From a checkpoint of a small transformer trained on Wikipedia: vocabulary 2048, a variant of Adam for these matrices.
Each number is 128 + 32 x the weight over its row's rms, rounded and kept within 0 to 255. Layers, rows and columns count from 0. Numbers have three digits each. The size before them is the row's rms in percent of the matrix's.

# up: layer 4 MLP up, 1024x256, rms 0.0996, rows 111-290, columns 32-63
# down: layer 4 MLP down (transposed), 1024x256, rms 0.0989, rows 111-290, columns 32-63
up111 102:133116120116111063097135100127200101116164126111120123086103125082146105169116173132071152186140
down111 103:129120128162129094091121138141176062093120105159106143065166114150114096109151149142092143150151
up112 095:148123117158085111175067098094104091204133155144137150167066153128157121125132132089135105150132
down112 095:094126099165110164167181089094139143139128091119151159116192087072165034110099147142160172160100
up113 099:144123125103075119219125096165092141091099129120125201133078085143168117091089126174100177114110
down113 100:148112164117111144166161105112166139094086093110103173157115141162187141106141146198113167167125
up114 099:126138131077153091110103094141139156095138092128138155088076163120110161087145115102117101156130
down114 106:105145177122178131143190148163169159095139120160110130181091145087085182084085113103143092112087
up115 099:150150115126114122089148125178126128134080136152182090139120096148179087172121113176160113110132
down115 101:127077118173152125110116109205097124098142172082102135111145116122093143125155162081153112183130
up116 095:100122112095150110142096141165137150179111102046169126099121117121117143124112132169155207095055
down116 089:163099120133141116056059120093169123168102111104114148200113127148178126155153153108142146105079
up117 096:116090129101140125081156104119140163128120100068144149139121049131127079130133136082106155135076
down117 094:114058142104179116128134111118100145198093149102081083111109125142160106133043094130104100134060
up118 099:065096045056111095110086117124144101177136058146133154162162129102150104096081113144105122062105
down118 103:141068155086064099117179131136077098151110135069108211101066139095145153160081161105123176171121
up119 095:132133076061134101157132131128147157069142153141110102111083157126160100105121126150073114094099
down119 102:110098139184110149166136134136167140104113083194088171124108102120089086114155130122157132119134
up120 092:140067119113167146156091095161160153138119127103085209129107064090118150147081083173082174131075
down120 091:151097138135109159160156143114128133150109146120116255143130094162099162176133098132106134125104
up121 094:086170131122107073108129148147127086138115103045118188097154125151102070079133099165153099127164
down121 098:153087113107130127188113113174125143131139102118101178115117132094128128141027165138058153120144
up122 102:143110077130097100113105146118136174145147130113151120123093120064157135126057168176141154167114
down122 095:164118105156103194116153114098095077093147186088131121137109158153169140115163138108171087127093
up123 106:111124121124092168104163103145100099119080087157102154125066107092103139123103124152076069053116
down123 110:141093080150148111068127105124134087087109156105139159124077103118127129106140145117111126146124
up124 099:107085166097074124142126077146133104149087131120056172173111147099240147079105106166193082156153
down124 100:111131163128132150074120136124073107174110174154065111114165120089140177144164212115155093117128
up125 100:135115158112115164130188062125122121145077053155135122083084114145156107150126136110143130146078
down125 097:088107130131122086146138175089116174131142116142126101113151108174134192113135111109138152109134
up126 097:144155145138095106148098084183125125158114128180148165175051051128132151186107131085132110099163
down126 090:105212110091156118126153152208138155129103167047147195146117083125186175116148106140105150185118
up127 103:073119143086148088111139067144147121160162077133195146110090118110112140095083097136096070093111
down127 104:140149200129101143145160122077161158119085148149090176124180156155183128126146144179128189057164
up128 101:096126124123138131161077134168106120139151137161137178147134079124101116115152133125154134149128
down128 100:113185063164119147157132114127139156218160121109145150089143149099136099120182081149125144164085
up129 095:109102080109136122149210144087112151127111099156139150145129100129059123170096090151145127147134
down129 102:116040129122102123140128129116113160103107158205094115171147182179147170075148121148172143156115
up130 090:109109118095170094173166168152057118153108100086151180084111096163130108145103133108138159126136
down130 087:128109088118102207174108088077151108134181114141122084130123073116106102146184125164153111137139
up131 100:077141131121150100088137091090149120200147154112148133074121111109127086170164131130137134115166
down131 093:140165154146125156116072143095116124146140096094177130098115087144139111089125177138138129166122
up132 096:106087129118095111144132114088093146155171056111129167099172135126111114118157100099053111119105
down132 093:100087092133096131113123147092093135091085103096121113075123079105161078095123128133142130125099
up133 109:135078112088171102126146079159190124094132074095112147165066122102150111176115113062157114132143
down133 113:069052106071162180118172135153139091083093118126175153099118095152126094161140114085132133121097
up134 101:132086159122069125193167072131137104062170120104131116109134134068121126109164085151141157139123
down134 104:141107141181065119156145073171138154088104107106159138083172093161124132112145150145165090198104
up135 101:097107105122139132146182103162146139145182042135120145143142139131147076129138137147107087100062
down135 094:072101127124176151142127095177113118199115184158161088206169136116160152100113152117146133121103
up136 104:103031075089108126128102084117132109130122091136100179172112098100020095157121090135109102159172
down136 099:093124155152119113144108139130109124125134105172062156144147129081108162163164140143098122140104
up137 097:074141164112131095115169145146130122071088070071157175186118158124139134108074120120112066163132
down137 091:085100133185102147136172162100143129103076124090147105158117082127160145103181154106121085160066
up138 100:172129112110082114152139145111151145126137184086119177133148106177147102095116092147092119106105
down138 102:121094167100124176085096141108153108112134161109094108120191152156136136096145130126157091066159
up139 096:100119131148093129134104140148167096133167087120108108173098119100125037147171128113089122139128
down139 097:102108131075072116147122108142104169159055111090144144040101109108136160102146123119107202099151
up140 101:096123058115181093134136142089147131132123128087115170150142063135104104127112117109104119147124
down140 106:186143151110069100161149212124112172100109178198134124128104116093127106105056112183151112188173
up141 102:092105115136118134124105099150151136138153150138153106103083150134111058082132152076095129163107
down141 094:076060122125143092094177139110156096125151148133175183060127079145136144109115129078181128113128
up142 103:017123155111150093068173122122138063115122127095165185098131134099132078181142147148115143098106
down142 101:149117151122088146139136134124086160113158119095065127097129095131148116125129224096138118144153
up143 099:104130147070174124116130123156183191099089124137137138113150127048169109093127101123158126103191
down143 104:131101130165127126115114167150138167111071087129140109114097103157155100103076124116131157109129
up144 103:117101140095163135129201090166121135157120165117076110120109098146110137070164163097182128137154
down144 094:132033138151153126082108089121113139136108150134147113104094106157170057090086099094159123097071
up145 103:139111087119116115169092133085126079176147137049141183144164107118114122086088115106170121126127
down145 095:147149078160112130186107141135111149157109128134088129113098107169102167145153100067146097114077
up146 098:160133143101157081155108091173164141102091054099101148101089104140153103159167115120100133146135
down146 104:168119089064071096153092119055168136141150154152148112034175111146096117143090189129146185124159
up147 091:149162101136117121114126157159130188117111094121058130107134095127117102124106127175148124156085
down147 098:131046153113118148131137114162063151109054154126151141123119166139120122147137128124166180106182
up148 103:100130089085157084149133173157120147143094144102127133138135045119131076098125174100138112115134
down148 110:122100207151096149083100107129127111112142120134142173207115146140136171097142119122127163125148
up149 097:089119078103152133107172158051137151106056167142150099098142160140118097092145093118096135061103
down149 092:120249139127126116143200118116035119094148204086111078155108070156129178120104109075157152092117
up150 094:094059134099135099106145072174178155120164186114059108126154064149161154109069080103160097167142
down150 089:152153132146128128170085127110056199100113080125156114164121130092117117100147147161066097098116
up151 100:117119131117125144088125144178165142106166096074103215137148150104150135156138139119116123132150
down151 099:157089088147180150104168115159137078131130083166135192143135139103072178199170166159137072065111
up152 099:122135056100173089074055125144150131072162125106198104085107133109110122115093114110138134170104
down152 097:099148178127159119109108110148151158088146104157131190125134123201069106118145118110111158152137
up153 106:082168103134145131108158172162105220147133144126149123059036159110111147173207144152120085155096
down153 100:168218089139172137179135226128120192094126131098134106164111121144138148133142115135112119100095
up154 100:090072112084129118098171102080122140093102094072110135097109122123111128175167119113167095175143
down154 100:130148105149067163100141114146211140103193116150126138197092162119095100129136109104143111151096
up155 105:118083125133147100119158107106076186127121084058161173150116120136073063137092138148118125158135
down155 107:121096093091130120143128092084094130088128132116124104056142075126108136120130107087094060153119
up156 094:068113097162148062183126109099169097117113142060106111098101135123111144141115139095061072112128
down156 096:082131113144118147164151119130120154076109109074136117152110170129090142144132128178149128123132
up157 104:101074154151098071109141133163195132111121145129102135119072077119156051130143206151146107137095
down157 093:113141111169140150125145149133174101099175144099134081130097154123148146106094101135151105112118
up158 088:083140138109113087118094124154150112134148119106138101123141113134134170122088133179129116090096
down158 091:146099102120181088101147125107161144114109096138088128142112149135132137090112138051102123161122
up159 101:132098081071089149147122126125142091132176106166165160140149097092098019123139163181131045159126
down159 108:167077155121119104158131150116101132102138128135148122087135202128083099101175149184149110107096
up160 101:102076114156079112109122091107149086091080133105149120111116195119143156129116125127183168086164
down160 101:115147157117130180063139138096108150115168073166133087145170107128101208127096137164135135147160
up161 097:073113128095147143129117107166168147137076078135160133143101124120109170183209141168089157095094
down161 101:158203116055188107196138099104171098120111102141129087090149132070150076136109160168083099163107
up162 100:093148077116100151108136110101161077127133092059081145145090064156112091152139201127117060076138
down162 101:109078085085172122068121109119120112158124078154122148107113144089147159080147122185109143102158
up163 108:155123134099082136082147140152122126140149078104142159218111113095177096181156095161181092115106
down163 112:161158107150118125122090195095149122154123165118103101121137115178141124133181068123147073120121
up164 099:073129144087075106157139136135183141079178144133116138055097078124120097128086109132093164110137
down164 107:147111121113196162168163151117100106122103114088189162143076100110128155146115143160166084133093
up165 099:090112103155156113137125108127145094114111086106129121097107156115134085134163129134164125102128
down165 091:146148131120154136165171116175111151114166098120143112142102162079146166110141082154119101097128
up166 096:100137145121090108139164011156103130071095123138082172136138065138131126177098123137102134085132
down166 089:088138131099098146117102104080079121156163114085143157162062146078083143120153120143125078101182
up167 099:112093093126114123119111084148073146168117164197117134192125135103117128097124109125115101162080
down167 096:116107136154158148105084086169099155161101127080150097125148150082125150071210165130075110152123
up168 100:112129094104083066080124129168132156108123047082130120094088122149137059129119110128137128135148
down168 104:203165168150101117132072238096095105158090140142155098075108076124151144155180140104097163109148
up169 104:100076149131144146113094140130060172134121135089152186132109102107146137112134159131123208098146
down169 101:137066171159165099138124093123080158122168117108150172108101140094126079147148112075143131139139
up170 103:109113097105125067154152112208165104081167160144085133122080072095167063132164138067163135136125
down170 108:116067119139146165130109133127135126147126105107118160107155122143072153092130126119165113111102
up171 100:128156135099094138130106076138196092115121131064106137165161075098148104094121120085185106039153
down171 086:211255121124127165121165108160138055119144106149100088154133101129073140147137168118110127132175
up172 093:093176089120112144105132115122140171111100101182105158108095073134045136147145101199189165123084
down172 089:074215144130132119117161142098157161099127081152128182185095128105112125092154110074107126077098
up173 100:057144128126160069127119136241151096131137158132102128146138132146165093137160091075163159133166
down173 096:134144048092181185135118126136165150131138157153107092099127106107142137072104174135128163170124
up174 098:085092129106091060198127080115144154113164102101146145130084153151164155078143135082099098106129
down174 096:125149052138124132178155165134094155127152115139178149123181134109148159089140153115088102142113
up175 097:087093105100174054144167185129123209078148165095157140063143117120167092112066124153134121125105
down175 092:132093075154126112092135150144114075136132131136110090104116118164112123148093155130119113043082
up176 093:129086113121205108147066147120144137154116101110113151082115160062136136211195111127104141128119
down176 097:112092153113115129163154051114162190122120102104159177181173099139182085112157110085124158099141
up177 101:103136067120175092110087130043140108101142146077144158138130161054141122105083123116167142183181
down177 100:155249178099136151173087100109142180138154154107091137092142120063119100090166104141100130144118
up178 102:149139128070167112153121120107180128081136097101083154119147177146117119123158096144114123070142
down178 097:092147117174138073091136174132133130215099106159177106095140119156149123120129126163068122048092
up179 095:105106102138146116078124126165129087137161142192183133142113126107111139132159155148120155131175
down179 095:150090095109153135166144129125127121085083087080106169221154075149107129156137100072174132201159
up180 100:156104111134129112143105130180144077175125077142141131172090107101200117111189127155131117127192
down180 103:113130172115107160176108140153080161154117102194116165112127198126132127110107095167122110124147
up181 095:058124162118157152113129078089129173101123074114087157109080139094111051114121131126110145094122
down181 094:203138127146124152108118138173069077099108095108073121135108097110149144163172106150074126152166
up182 095:151128102095125167157091123103099139159079071151123099108099137151193025125103144155131113087082
down182 084:160090133167115110131133134131082122165134113113172090133183166187157126106151095122090114097048
up183 100:159104069118100139056120146112144124089176144149154117138123170117153081141126076132152134139095
down183 101:148051137118088110097127144101081131116114118138112116150182120159151116106074096187121060164174
up184 105:147152150085154106107118082176125134189130133157153147136056138085117155092132096160131132122095
down184 114:195083127085106125095110161044142103133165108140100137140201116135122127155159133059101156119076
up185 102:162078123132111112196109085167197152180126132046149151197120130164144074123159086155123134124127
down185 103:152105140080117103136171126103099109168092132111170200100155106144132123190146111185168120199116
up186 096:082111055127185122076183098092144126115065081117158111104105167091163115144063188179113134096184
down186 095:117118072200109151124082132072090143158151099141150106102167094149098146143126153138171107142128
up187 094:140148074111137093148144181135158118116179091126088174099096070117188123210119108105060173160128
down187 096:133123142065142070134111100123168193125141098160089147093154107169078105129132107112116165164141
up188 107:102088157092215104139169114127135104092081052170106111156136116067175111162156081129166072097140
down188 114:097113118120058107128130167079070135114136150047139071141090060121106116151183101134147089175166
up189 105:179106122103111105150194089122166129074094100108104199074170176136111097167131124150099129118143
down189 111:179059177124166130131128137162137155090121114116169157152101132131069133118174116111092130105161
up190 103:128135076134153104208131149209166120126141114126151132117103134105157057106086129158105165169130
down190 101:120144100140149110167062137122117161185148121172147082125161117101174097123127100134170154180088
up191 092:149100179076166094123144158117111141126117176093119179145113157064110127159216140045138108107157
down191 099:153147126159137080191140134087116168086133137166127137148129093148108121094133116058178135123124
up192 101:092119108071128125133089114141093097049182135127079140135088094140122153209133105088120128118133
down192 093:128160083121128097181101105129148139146131163164118117114144110125084159199057143129115152150054
up193 100:144103080099118090114212129073168121127105179089116151103104045096155082174136204099108076109147
down193 100:131082108140166126072147136118098117088141116062088118140092112174132111128186133128166055177106
up194 098:116086145085130131133099125170141123132125087190155158129106068128135125134081127110065130114108
down194 092:133135094118153160131119129105116086095149173115133143181158069103150060132080183111136157142148
up195 100:115089108123135114116110145137219123078102117125134119190137164128161145080115113181072096123123
down195 098:124138125115134120132105128107142087061168123072101161037127103141105111133150124129158144150117
up196 098:099153136143150125080145106152121131149090121132125157132100114144094074141134105103152118121154
down196 101:104106137067135124194107137118124109134068134161142115137124192088156101118180095146083142111082
up197 100:120107096061142126155151157102158071112114152177183158198136118124123105113120109073112138152110
down197 102:201112102111129073133184141130082186069120137169158147106081120150050064119083142077164132122148
up198 098:073120090097094146130148129155162118060069094096115120153117156104162148114170129104113138079080
down198 101:156088096175090117137104188103114181102111124117158061149188076146094139073095143153111099116146
up199 102:128111101091145144136173124122151082070158085137174142119142130124155146176134169125153069096172
down199 100:095120118133130112101145146094149146138107151120135197115137157151132118124100206107120114182138
up200 100:108120139122159139153111155128126147105131128155089120160135206037113106167087118193177133104129
down200 094:139119124148122127120134138170147163157147084122111031101155188152079103109151137144123137152060
up201 101:091092140072097105157186133134135157130134152128211148122118132086121056087077136140135091114072
down201 095:141110109093112109151117124147078163143151080154158081108151105191140109097173133130119086124160
up202 096:072090117114132152093108106161162166096123072126139091122107117157095061125099127144178094118175
down202 084:121105096151048113138112092131120153130149123111120121133135094115200103118135153131125184133153
up203 103:127134122170091087160111173131160097100152081048159107136100124129142134178103111074106125156081
down203 097:106063103130122144133139118179101099177129101091143137106155192163123154114133076145102122106152
up204 100:139096135124133113177128112143107107103161142146130191114139127082078153118195031092133124132143
down204 101:090062161144118091142088122103122110113170188083155135127127085126154129154138168177157071099144
up205 103:036117146088130080126134057102120124150078114101179135024135129105150076135114172117095151130161
down205 105:064090148155165076124182099160105053130132159111112087096076078091124114073132194089110138141141
up206 102:028096151136145116109130110140091103164120095023165145123086115131119158161153142145187128157152
down206 101:152142143147164167103163124127112100094084133163178134129130121180170138066158137126139138159133
up207 101:102070122109189096135105077139136075111132165160083116093145121080070114150117139138165104148102
down207 110:146065123130111090211119137154135144154155172190109079171084143151138125165168137125121098147121
up208 097:119096073144160118135138070148103105118096120101139140160084129126168119112134077144152163115108
down208 084:172080200102153180137067089143054081123128159084108111100176113113129146125131155140119151141131
up209 107:121144123114123117118079089188153095118073079083116125093145093113139062127171204110068133125158
down209 103:131115138140114082155044179138172120149103149119146077119090113118145133073180152155185149165117
up210 106:151093087150168147155170101128146176113143099095131140130139155129180141132170080133162096140119
down210 110:113082146109123145136122114107117127214106130143167115186117087090191121100133063152102112049113
up211 102:082105098121095129115119145090122142144138086148141126133089084115101149100140111198070178041077
down211 105:130152123110117176111138126144120116137115137163095122158161172130119128093118158073122175114092
up212 098:109112131127138112140161090199065092098159162136123178161163069087125099120147088100155186127147
down212 104:169136146111136150119187120176097181143140125127127134084132166149151161110138166134158174128103
up213 099:106101131106117076177174123145175078105126113098142129145089110105152049197116097141114103114109
down213 107:170124158112116114120185104154192109126121116173131142182157110155080142123163073159085171110163
up214 105:084128121117115088127126151175128125085154071115153106140072174117075125086082082182144168090107
down214 105:151088115138106150114146130121127106133132108104138120102157105146113160084081132122082094146200
up215 097:090121135130116103157091141113140162124142093079101156143150076084119077195138116096143110135158
down215 100:134079114150166161135111071137110138120117099160087130165136165144164154119058154150099093182120
up216 097:104108164144092100110152106135209088146122131134202143160084126091118072115141072107146112156146
down216 104:167136149130183129096126101138132116149125095163133087115129185056118162188097167179099115090094
up217 098:053094115164102056161163206141150103165153120095114141182071111128096148132127091130148080057163
down217 104:176112135078083182149098128091075140108103137136132150093089122125135118160129130127084053235149
up218 104:117102131125113053141187103137150131101125102187122153096128083129131119197105157155185089138127
down218 104:112109102148175153018134113098120139142119139137114126163164114174130164144125108127129130127121
up219 100:112137120126173115166146076109133133100126039159101132145146155141099128112089097089120123165141
down219 099:140136081121205074133124149130129108126102146127069104211149146124118110110128145133114084112079
up220 097:125156139121132053109123180095132195091116085162125147112117134149122119102155118145166127062102
down220 100:172101122177119090144148094088165115090065089190143105149123137092112114172115098166143134130144
up221 101:134119126089184133098142144164132148183050047085096177154151158126154063134117140113127165150117
down221 102:117049118136112143142145159171124120110113192111173221168113107100171121122196145131158095148142
up222 096:085107045120133109149130148161074181137136088156141139113149079091042065166081082153111116104126
down222 093:121126185102133124116129131142177154137137172099105138222087146184155102102119118107133107128126
up223 106:087119136118066145113210061154102105151200138104118184150156147137156123142123171134157117094127
down223 107:128126109122188097089182113131107113156121107110172103168062099160142159106105149151151123074178
up224 101:068093100101077108135117110124137105077150138140085161134130137149128077128124153053154039125138
down224 101:155088176200089149106154180146106141064094078120112133119124148113146145107120093137122166151187
up225 102:102105106068143081153120119179140143081067114114133120157099136137141091095176158149147181110164
down225 102:149137165107129091158168172109125135105188174125139096126093122154156126113134197150112129115145
up226 101:099102108088172113159147134140166136129070103119132130110105103094156117106087118128090110116154
down226 099:136132130096149131178157073081064135156149174126103162136167124146144137145152165133173142108055
up227 106:091122119109151126121100095177142090135162121161076117040074097160071133170104092119147114120198
down227 102:064083155181107156121149091108128133177094172177193148105117089083181119123085101140127149095113
up228 096:112107139099148029074123110089142161165164141114080172126110135120124125116173125170147129167167
down228 089:125154138113082118089123153125124189161148132111172134169120114093094172095170077147113082127170
up229 099:098167120119148113110083082140164073137095116099147119140165110106133104207116126080055159139159
down229 102:158139073080089133119132172110145134070106161162173122168164127168082066145160029185212178113115
up230 090:124082095125193106157187067132188128138141121147105139146133131120152096076153141082133128114105
down230 101:113191141134125175141054139142079146081059063098113108106159109152132135224125132094112091129176
up231 107:082100126121112127117142070101152107175107158126145127171081091112134076115171097180109153132154
down231 113:107108094110071100193135102173105115176135169129144116100114121147165161136087131111123137084185
up232 104:151152121111098119101085143157104156128089090132172087088142149082040118111125107157037144092122
down232 106:127175151083182093175091138155159118134145067147130109154144122120138157143139136101154123073162
up233 101:123141102101162121117106113110091153115090096104060123111125093053155182146142147183128152112087
down233 097:114080142162133124127137142120196130133181138131179046153115131169124144105106169149124113075167
up234 099:104120081075125127136190114139095175180044140095197148179103138065090137098127111148144124084137
down234 100:151079162141115060141146164133144133113134137144094118132192104135128082164127170092108149114106
up235 106:104090092103139075134180151103111128092123142087161181133144113135173136146127168126141101116107
down235 110:129103111118147111092040154154088117127142129144145035126145152120156073108114173165185141163111
up236 103:118127086118126100113165123169097108113148073092150119095142154131168128103112091093148112131171
down236 101:120178130146125119195147147110126099102099105081093092149149138151105186082096165104118112144069
up237 104:138108091100128063086146149110122117113120132131148164089106144067168094077068112128112111171127
down237 108:156099089147149082101153127122098084126093112108099232151078118124101154138207077148184178148160
up238 104:058146091146170107196152160124136089131167082095121099128142120160099084141150135135137152106176
down238 103:131078144112127173101167128157165076104111153099135141124149175167154080084123162109100116105149
up239 102:112137134123106106122094080126178155103101081089114172195072081142155087136109115168146151106109
down239 095:138140119175098061061192139168197104151133198157195230098151112078155171129108107126166101163156
up240 100:116065142156103140136140104149096133132087069130175122160161129106096120157088092098145150133176
down240 105:159045123100121154085160082131085130071104123120185141199110173144119150156125116100073143169211
up241 100:124105074136209089152141114154124141115104127107112184113114159160090114089127122130159140095116
down241 101:137108137100201145191106182077154094150138123076129089145067156163121095133135179102132089070092
up242 102:147141113099143110163059098184239106126096074122153151126091130126087120135127158146130152128155
down242 098:144112100161136095097111146100126164155124134132085141098152099118082117094129130162168120111087
up243 094:130120091203120095130066143171128115072111131149122132119073101162145095199170092108169082168153
down243 096:091145127063108153094080118113088111102096135144182162132121137130140131103083120138096149126114
up244 098:109118165091142069104183097121152093149095119062093179123049131114149148094166131135119110129145
down244 086:135139099139131139146163143131100110155150136127190255139111124092199125118192130119151093115106
up245 097:117133075103125102193107093137113132148094162137128147135083157085092146114145054119145135101116
down245 093:155117210122151137095060185193140111138136150127144149110204182097124098120137127118152102139074
up246 102:138143148117110118097084163153137153091163162098156106133151147095148153149165125082154133088135
down246 106:146137087122156106128124118074104171139071162124148134181155138079060062149103143147104127158099
up247 101:106106114071132091125126105140073133093124112141147157092076083142186132161103119086169170116097
down247 107:136107133095091190124168158158096082119054145128105160134163132112103142142093141104107094145158
up248 104:126115126084152103155092131107166173118126128087115132135130130047077102127083104136082146140194
down248 102:102087156160133115127170173084093144114149170107176192115103121088099113109217128149126111149139
up249 094:114094113066167085202143017137096135113148082100120172166160142170132128126138196131091150140092
down249 087:161145153146114121123128147183084116152124166115132131117079156123102112080127142118166142048148
up250 101:160077137093152103181128149108145116132064097147093113159127193151096096147141080150170118122099
down250 104:093104152161186108127162129125138124148127073117133120168127203165143200107113152103168094110109
up251 097:140104118096112132129170111097170080167144142094109134152117120118129118154151148124144079070144
down251 093:141032101137059158087145108151188122087092118162103153140198085139080138082057156148122080106169
up252 091:164124147146125102124130107128169093114107171052143163099066114123159100079176064127049104123128
down252 093:100143086093017167162098134085121087116148146160085132069110057117121156131103138109162110134170
up253 099:096121165118172108190131119161124137075050149098136169101026106140122107131118164131029144129117
down253 109:103134153097118105125159126165087092106100137113132124074173132104155092116108130100115171116103
up254 098:103118138086213144152136148116083097153136173101178109145115172115137130180056139102232142123138
down254 093:099110147126157056152090116109138086140158119141079105144084143088136092139143126102130158142093
up255 102:123110102099154145154130150054163139097121091118105171142119135104096105158072073124125116158117
down255 100:137117127108137071102103140083103130107128159146109152159118180191112157132107156084088100126097
up256 104:070159127115114025124141114062113112178167124072118161148190150037113129122116158093124116176132
down256 096:135216166125124130135174141062090194129163140131125098133103072121096100101168067123147174118098
up257 094:098125074095211040111133127186192120076066132121135143133073096049132104126131103201168137108115
down257 103:101092110128126080142140149105127191158169136087098152140098157202101121155148130130160111140122
up258 103:097110114120140120126112116141173129132077121149174148083129121119178118090121040157166128107156
down258 110:156111132093080141100079119126145095100164101137095066111127096122147132173153171149183199032129
up259 095:096156119138114144133117086130082141118133147117148211094093144168129159155104123107125120129120
down259 094:130213121120128098135098128083102158110136101107091191093103165108126147132111135144187147113144
up260 104:106100129064077149136120100138111105127124139142162137096123115068095060092147123155146118138111
down260 102:168135188132169135111182174117131100150083107083171154178128147157142096154105091138127111112128
up261 098:136109100121142076184116137178129079121184168108128113088117144130091095136125102119136108170146
down261 098:128121134101066140097150128137184144188109086079162148150095097154132144110117081132118129152146
up262 096:050109122095092114152193142092064130211097154131119115134133136114097066170079110131165065092113
down262 094:218152114133136097175191139115103141088139169123134101107150126180097160104054130165155108111126
up263 097:094133073095153102160113151135117150108112086132125126157077086113074115146091155163162141090126
down263 097:160149133151155122093089124069152140072107114155150140148142142142087128185138150106110158113131
up264 097:127109104098159107121150128142152123106130150159094132115178127128135096163217139119128188164181
down264 101:149112136085157011121134145093112143164080166158109106108106122053116166088139082169126090141130
up265 095:123105076133119073112119122116121077212089072116130202105097082112157074119122127165109119102168
down265 093:112111130132163151160167131081153090116149158112132140119129142110101165119094085143159138144127
up266 092:124133097097119173190100128117153210178113133142107073119122152129150145115098099119171099124087
down266 093:043163114117076138143114185082046168154088114150168178134165150093156134109096142177112081095119
up267 097:169170107133106118153079073123127157147137145129126143114106075135173108153174101103116101169132
down267 096:114184110170109122116081138155085099067093154147125083071160100053080082137143156131127164138150
up268 101:109111133133133139143084115093100153100104082081197151156130036155116116116123118151149156158180
down268 106:100101137118122113120163119102088154087084164102118147129143174150118119117133136110163133066138
up269 095:155139104109085081137120114183163149121087132081145155084093105152126141128169129141193162133158
down269 097:162071104129128143082143115127151130108141101198153142148165138104168095117097081108105123139104
up270 098:060161115102113162173179122133180178123203109121066127070118131112104150133101147106177119095139
down270 091:128079078159157142129138126150122114153130134164109143117107124164143166124117163110114125125086
up271 096:147074127125139122146130159112126102138086109104138149183104142134132117153103096140165145109137
down271 097:207089138112115126158189121094172089147068098137133082126172117126120058089135140119098145178139
up272 101:124136143114098129124237146163076133074155156107166180138148092098072119103135071125117083153163
down272 111:172097120127121167113109110180136150107108106126194173120107115183099087096106121137158149124152
up273 099:141137111109165086132096117097103122088078075061133200074087130164141089149102097128100131145103
down273 104:100063177110074151114166135197127170161123163194115130145099126141096132114117161096137101084181
up274 101:076140120081128135157108156108132125094115065185154141086124164096098046158143068120109109200141
down274 103:088192124129123182127145080119131116145144114131142101084159080170050137153136140122147090081094
up275 090:124067091051124132155112102119171098124114153170125194061150132100151133152092153107137120152132
down275 092:140101123146071120126206187171126094112133144150158122155079082161124128129168107125168091083119
up276 100:094098111080159105161143098062147137104063048063126132125163084159142099090128045100138103125139
down276 104:140077111135123165157091156150091086171122138149118130133157055083169165164131131115106112082155
up277 105:152143107123144088122120183148114056067170108105124149168114084156091124135118100122090118138163
down277 097:160142185157135173115143142115135090134107123105095161065156113175071202086195126129092126167202
up278 093:126190097116101119110140050154127120122045156111185146103162126090094084097140158125143093129152
down278 091:167230126117151056109105169099113147142132122140151106140085116153043129145131165163137143121166
up279 096:104148130097192135141140129091093089188097120143075131173134192137131146121103114147097121107120
down279 086:109159163135132134144121106171107109207140094181173111073116164090129103099150159152109142136160
up280 088:127097053097132113187128111096220107150140098093123142152152070134099120181183114109140079151084
down280 095:083158103128093118111151119119104164129096170127164111063111149116097141171122168087143118132076
up281 099:121133139126110058111170104129161152079138106169107176118203104141135139146143169099089153121149
down281 100:147130172074148089159089144143123144139134117099127111045121129112166126058115135126167108095120
up282 098:101100163162079094126195124162163163112154145113142138135118102088111087144160121092118083148110
down282 094:131098103172150102105142114164157146106138140126128166112162114173135078134106185150132176146153
up283 103:116100062103133091130126067195100121128076087142149164132104133092117124152165134096166140147101
down283 099:133105107095075085131118121152178086169142108094134127123125129123129136169153106134157153131124
up284 109:084116053098130137102191103145113119156134134123108115180131131109148111145101155114119150093133
down284 108:098127136130114146161158150058097107207150126166146136109120117103154199158129138133136098155141
up285 105:099117138062164115191129112131150143116066105152119139106166168116139138162102120082045104121179
down285 103:150150102161133091114157046104144114156184103094152172116152096146096128097127118135108160118145
up286 102:125110154111127083123171118159162136090096130059110127066144106087118131154103059126156122120172
down286 112:182069161167150160085131107065149120081162122088150163163163132093152127183126185186111099091116
up287 104:109136123109056157195176177125149105085176074098117129104085124126116119185055120104161180140090
down287 106:177129114180091174099156131192121124209136143119120157100080168144091105075168117119118125052080
up288 104:099061151074169090181115105163111165125150094083092148098108141095174051126146046127129087132108
down288 105:112125122196124171135084157137128099128102139081156133120126154195131113104115034108107094130094
up289 096:109100091137099117112151118118178142141132057066127168157123083082119137132104126145134105163179
down289 090:120079141127103179107093131098139186145113110134141196132111122159158205089112166146120023116117
up290 097:128191126090114090175113138172196079086092127138184108205103073081102102117161107066118145131157
down290 095:128141136118108102146094120113213118179175135095086031127156134152118115120106147107162167146162